Weights of a small transformer language model.
Size: 11 layers, width 96, 3 heads of 32.
Training: a variant of SOAP for these matrices, 113M tokens, 3446 steps.
Each number is 500 + 40 x the weight over the matrix's rms, rounded and kept within 0 to 999. Layers, rows and columns count from 0. Numbers have three digits each.

# layer 4 attention key, 96x96, rms 0.249, rows 66-95, columns 32-63
493488486519496491506501489486507511523468491506482488480501487491496518515496516504519478507506
513497519514505491536525511476491519482483505523498493508497517501481478503484495514534474487554
491482531509491503501515516529503521511482500495504479517485507489503469478510488498503514508461
487528502459523519486479518502525481494528544516516498489520477500551528526486492493483515503486
539511492493494521482484534495519476503499508496501482485495482488537506506494493477504481464497
490490472510515501498477482510482502512487505479446491480549510496501486522467508516471501494471
478492511516522487504512516500487513531501495475508522527506503500492497480494521485474518511505
536523496496512491454536516452454470424523494512587516480463508498434516497504492513508437524531
443479544525490533565421470467550598556505489492430494489538452519587477495546517469549581451512
444508519564470525532520500498555579598497475477469508479554465508536465493506545470470588457545
411474568457619520541337483546540556491501516439524499553445444505571480374568462465525517505488
392528442505501456531485563503558414508493461551547497615536434424599553541525435522394589677511
573396602548518418443511417620398511465532458495403498588474505564498472530497561523568449587508
500441535418574448417548506455640640492589552422560511506462389489558487427510499375436527576447
480501427565420480509541466402522480540534538466573472488473624537515519414582467526516455404505
386478528449571472526520516491525516565566523529439543491417596532467500529525576511493516552529
689531454513498442653463544454593469423436331520447476490467519437491571476513567504472531478474
503507506391431488518452615559547552468497523532472566489548434608425553544502505518476435487433
423477477594464540568403508505566425492573530346502461573398567506570530528517546574457483520539
532461442585506469568463444532357643504539554532572411547489439544502556500475521520566455571534
484443496552461564594608484442493523369485516460504489631498623572438597443428487520585450585447
504485563550462511534469423401598484487550428427479596501440428561480485536501527522552477510445
464541413654514506509599493437489386466572557599474579482480470502642468443521479462561516534578
582462464337362456552543568552565388540543491517457490578399521462547528540486555544502553587493
432495553587496434548436491547508451474479430492533612492474587537456460411518539492477534459451
517387458457417492603509488554542635562502581350518478432571469437545476543479593382524477518358
487530518555457393407457488550490495429448414554583551472556535494443538487518556471518501577514
514602584575513543567481453366477487590461472457522492396457453520423621510442554534547618397484
422434453559527581539495576547540580426546497412503579521451419500503355479497519524513489522593
495554396495562563484375595476467462394559389433480474572526529529530521533420472446542467547516
# layer 4 attention query, 96x96, rms 0.23, rows 67-95, columns 32-63
491480480501510517468455511511519504489520485479531528499473528487491496521536489476471553484461
523522482512549516513514521506521497495521489513492522513496511527498517534488484480489490511524
508495495516499511522547499491535521523491479547492482484534462510490499496484523518522492516498
512518508497496495487519519481529520515507490528470517482509461489517506478485526524505527484488
520560524498451499517528517505530537460531448554529471500449418510554535485496498514552443502514
485513532503493509496494494545480529503488505495542472486516504534511529509483539485573431493529
467452501471513502522512494497486527513503519479512506489485573527474506510436488540505488545513
508541555539534501486450506514494459517519511514445537483544415430486521531521561417464527451470
505487506488486518524524527531473542491500479521524472513472541556511540501448494532507431553507
468510490494548534428502506492579548395468558407515471501521522580731478469582509495504536406562
568518539569572595387493491478574456431571553533547538531540497523441490508538515524491534558519
494438577583423479487475499552547455435501504496449469531499502435481511576482509505470580491614
496462488510554522386450472491529592490471463534573512542475486512503423503478520564489507502531
454423468564407414431488492441439502528574483503555545660477461572448496443517538516459441463529
465420466486423598579452488400486484484557495590501511599534559490478544508596452449419422506538
570563385507513575537403459521430422500568430447450371419412444522461424532630578562392509467440
481613519415527401529514588475393551433502574471436607478473505562505476448477484473488493490597
503596465562613488520462534635479545654532515426617493548416569510430525482571502485439473541504
539452451474527511429500512521471391505436469488501468471595491356416551356384470574488488584537
538444486535448512422549477541531481393433525455516527454487573502517484612419435407484363509453
492463413467466561551466442497511505522539472480513465506490507555370521466410539475596550535443
486555416554550450475603457539433484407548475477524542496522589421577436487600507447625487536575
544497438520425377520573558578498390489544488476511508490486578484436489501546499590515490461377
512464496435542452573476480470373521457565506438498427458516481468556534434484528490355486478542
529422526548529473508597538440515546510499502387511420482601513422535530637482479483410614563473
452522521531456498492504512516478520542557547530578509462444563432487465592465546486526597471493
459361567556681537501499557358461444487538503469469507508504419462495514532465566375529484415491
537465503510505502492458504447530471531498518502488555483477501352399428413477532414512562592560
483463474523454499429413480405540519523416524556497568457431517581543531567569417417409475564452
# layer 4 attention value, 96x96, rms 0.218, rows 64-95, columns 32-63
477443490588490549511532548578588456503472478548435476452450440537537528542522539485525575431487
564434530475470452445493413451529486558518509496510470499558493509481542466543461585459529514421
487468464457572458455458539527460473494562499538528459498485491527481561477483512482558539489443
524522519487506407454531555423521503525557504501485479603492421512462534550575461496538497460536
486481474440518634452495497490437474567492480505543581530513471538601451476519591509469476520448
529555478571469554441467515505508526549531529504469423455473547469423493443404501440554434510537
478468501547532451495483511430517474541535613501538481450535506426552498531489450623546528528466
492559530507452494451505477465425519471559481513546522524580503491618496463534454532535539511552
494634436584509530605490424424452526461465474555541498549340480500531535484502464506517549578488
505556535499487587521543649566445461418465528528425561503454543493497545574496497482449507495500
539481521461514580469492564443519533460448584530617420513432530473505504498430523547526537419551
540574459520449487502535485445430411544535468510457466500419484482515542546557458483482523533440
419540517438519492544509531445481466590467524524460442452496484469542440536527553525448548518448
524433534510541527531467502470503469536535527528513483471513500506516517517642535458526394581590
486579423403523462559515436531561399475404468488478491444533520545561554515478477488489383510494
568552469533491534453511497485538478498441532495554445499476505484498447537479537453458498467458
540514561472469493555431420428400493547507532535549544494489508433504482521534482429489472420429
532470500482545480592510501501547529472585542541537485478469481522576516384408423412466527550579
524506502559494467472540444549523450503472521471475590441552491537474437517592504478517436535481
459472487495506501480503502441472459473452512500518450525469436474475517447595519473503430515483
546522586448541451530469426495656481493493491496532539482518467467497510513564480588453489503513
450520460457565513547488485518544504546474546542464552485445510433512557467462430552521429471507
449426495476503478494497552579517524461547516540478535386470480465500501524435440461466532502513
433509510532520555414507463476505519495552405521555489429501474488544504502423552524586508501466
581462584508499491555539560578461477589413444566519500514558530558511479446483551541515521493520
476440538526565436478531508486503482567509460426517466593542536520518525488454520511482549500542
481526505413453517564512478473468431497484481423621465415491459405478507505561419531602430530558
540427546471481489468482437481476467606507458439530495498509498520513475512530438531486501559478
493495539556486492474522529439485406486468477500490559501539466507547410458434514448511546507540
497571552501460460465557501522553523445496461526515510540543431486575446492516503568535513495547
532559504474462520492486524548463560456481468498451486524530515519462529532552564514518551611432
409543488495533509443566503532576509442530494497510430485453463449518519453504486436445444473546
# layer 4 attention output (transposed), 96x96, rms 0.186, rows 64-95, columns 32-63
481452530480461490480559450490518504492399584483507517520531567481507448558479537506459523533464
510551458502481564519464442452475509561504480442467583476504562386494494453488509530504491492574
515539505470412523498555503513486517446485521444471581469500462575477469505539475544492525522457
457511506498517486519471532479544496526493498413513447480536530488517483498522594464558434533509
579509483559484533509527529503488510419501542472474466495497545530471507554490572465464486515479
554491539471494440461533512442477456508489414473469529580500472482486495477569511512468497486512
467448517473495489518506458452441528519452408465509517550471492477475513522545536427488532499586
470469486482505523511595508555504496482455512487535493474434469439518531502491452511485492481521
529481530499524481494542454547478556554539484452448526495543516493427460522490472495443542525527
474446493436487478450528483525475533520538512537537504618488606532475503509462449498446496515527
587479480460572476493487490574487479439478486524394486475469508462462527532539501486500517503498
495456484483491503455494485513497541532507449535430553530521451517522521500473465486474497456446
526442496532515509488496512473542508437548556483496553495491463515522537427494499469451529478544
454603528573426502566487511495487456466451491546472441541516501565491475500507498430493458508511
547477568538420453534414519456490522466505512487528506520474515448514462474504554507439489478542
493513488522554524470526594453478493481438499522458579463498475469510522478541515540505509520540
527516444505587592541442493458529464539475525487479480498505497506526420476466541492454447536502
527549508518496497554518466473499444464571498447496458465599508500465486543465461469506503483510
532484461503554540456495512480488502545497496536460445524521481491494556553470545470484574543580
501504486582492455477486516427497544491519523496496508452501468485493449582513539487445591519512
470522449490449511513462535482541525419460560521535581527488505489487435483512566452539508475548
562473562490534463492446509536514484445549499539465503425530485461498502453419473521414401565479
441508494483527506540527499517550547457488534467535464504476413429433522433479491526483469463498
488507457456484505494483434494477485528480542466414542527545482550499523464527510561473461518514
509539530568487471478527500529516473533508416525533463466443505495530452554518448549475427454560
539488488540468457540576442531514491497491455582469513458517467496469447497518500536480549521510
500505533463529481491524430500412498505549435547440522452469454441447521533497540404406505517500
547547506484469531480470541550529468538475548491491530529481442544447533556490530527505536424510
477503493404515526502504449428490480553443501484476403514489476550467488499492510533445520495431
450500442464421594494525534502561553493557444511575448446534466499509499453471507569556458516491
427401545480494521504395473473494517498457586531539528451492506494533523508498516612614504492487
561505501534560573473513487508474481549534516465503519500636484555465472489496567487408490485490
# layer 4 MLP up, 384x96, rms 0.293, rows 0-34, columns 32-63
482552503515527494523421449489491438503495550491532561415561552491476361382518524554563541460560
522491486483503572600461443609501507484474470566507549546514555452492527527490396508444506520478
521539517631437474557540455506510484473464490470491515486405552466485508516501514507479436400507
497476556488527458550529511557551513476542520522523416593508481481472465490410461556418514479550
478530447509548476485454520540490552444424545451543514557466495504559549409484445524553450449497
519511571478449498470560480450533472389531503535513442479470448493488504519498499467514496475441
507497486482509498538478495537428503510459451544446464516543532546520457469421503507485546501523
484482499431586481588546526546507469484541488550498439519559488507471530475582511433534574446507
544451518527530495491516584462489515582442492445496474550477535530539528462504597478447489509540
448414477510546509549474524447463475482520480438479383458463468555540465458513439506494532522506
553498511506470462467495499453510467510582479533541561539561540454447471490473530470498466501589
538523524440480471484548528467548490584486479426472497455512484502460498473476521504471515493467
424523468494510462567474570580497488548502506483521458547560489449503483454546465532560557508454
564535472564473500521581547519477531449503505465472473460456473520506593446493465473481489473491
483500404506555535466479491450514494445403543502434454531527569482521427573479462507564529502442
520529514467509441499526483494488471480498504501536508507464446521565551437503476504489598489457
478479495579446603520463603546495544478507408475490491499510529475475555514604461459496476438484
507446499473513558503463518467531470505578425511650528481565591514574455547507551532531494465555
472558497545467493463497565509567484554539488508540484465453543483507553466478482522470426468537
454482523490463515488540489526485516481513539534512481533519512521461526481440445501481494441558
534465480592457491553492471553539572434541498610523484509446529577441484446418460554438471486473
491508466559489479498544506450554427479431522475447491512514440453535523417453476549455499504548
545528465492516506544444508551386536455494453498489444581555453441472486541524472594445483546529
504567483576523499499538481542526430543479533386477496526496540547477547430551474527507473408500
514491523527544546452553496494516520451472471470539463438512433495462439520398524498446488503522
504569510510453515512445492510460400531438527510541578464516509536488447470482502505515455503482
457434500532456466520521484535466502426472471506476448550546448516444528467551476492523545564473
571505484518488494425531549516446514498531535539503528563493469523463509512503506537454477454521
533495521482447463556544523503507538505555542523532488604502432502511472517465406459470528469505
521517468486469479532483515499593461458491526489507536472445496505515552500470514519466483530513
499529345441534476533485508477547553574415526515485519453520505495472472437543460468499522541514
520466531491506497484479469577445514513520554490506502462452504475475469504510472488477501498463
462509529485457423478519471482488490457461518497522494528505490575473560423489454471490489535430
492534492526531525532458475395477484501451550465501439567467473491550517518440590547477433498501
432471484454435458539520460509477561478534506540551500476485459531550535535542451460494520543476
# layer 4 MLP down (transposed), 384x96, rms 0.272, rows 0-33, columns 32-63
462480529383546526517516515522482547403478541473480483468523571559443544416463429489510478500478
566500540528441433481501495402429501482559481507509485532505476540515512446502542479596493556576
405515441464511561538511520490554516447530510488520501482548502492541446563504462503475580517490
500522463510469549515436546526457513434520524510446445493450440406491508546421558446510562493557
480492386464519477424460594545485429428475559519472500477498498522544516459530532588496513512455
428473425463518467491484588483476500498532606525512469554528507460545501533502539531531542565486
457442507493555509508529594447533519541473520495498508454510579498483516485537480568441461556456
539471590577457548489480558567413486476530475522408493504445535493515625518461492475441448549443
524456461583495545517427509624454489541460496470462491496524511553451490528458463475540509460492
490538548539492547540441413485509565478514509481482549601478483392485469600458458502479496481508
461494470475474522480470511462498488501478459524471522549478428451464563519575543513508521437476
489406543544505487448428509523537486525489503535556475601415469454545487472502480447502519528549
471542501527572483518452472459568415514502509514478564531463547489510531535529599488514489467522
481432420515602528496460476459483475533518514480457433561502538459483526469488407508526502515465
475522550530383471465511431560434523481503481467502529471531467539440492532578460548525461478464
468467489532524476430441457465477497475563404455479459521576505529457497516464502494506454497535
455554559511496432446476457562507507448446472481468444423506405489520511498485478566499581522562
582482474545491460489464484538475454402581522494491500438437436510500508523518508491506439480519
488517486532469477436480526518528473530479560550504499503482521469503409569560529472531471475515
477522549503529488549424504527478522478516488513448489538493480510508532503494623504510489473549
545444478488521483444477504504503530467490515519520463438481464477483401544535483521462547502534
476472562523472541508433443506508521516493504554447511484511526456464466530497492521509524443459
430431539459480524553453531554522526455461560550519603536561539533535495441495455458480506486534
545463595503398533577417485451492456480497584547496548420506430480468523481489506516542580533481
529468485509487422616513516535511500502517523579489518546507506426475475471548498518497563478544
506542532516545466513479490531465540483517497515478425544540481429535540503536540479541482497521
478497510523479518555528482481540522581500518537514552571497471458504424491523487461577492507555
472426418435523568482566528490529486458521462496480520505540497594506491400522405492533483439544
408428562484490449511492590434556541546535486499521373447533473500411469482563489467489432496442
531478523516535523460498449509405523554504460530511486493522474479496493583558518507535500502561
447479531482448486570600562542493460556518534514561544508513531517569467485492426520501459478529
413487504498475570553494528500497466523455474517496504482503441501484547494537513502519519450442
499513445429563537480461534439489573562485433487567506559512394559546475512582506468595485552508
582527532525514490468499551492554564494480532506397531406519446537499524500473501480468465506580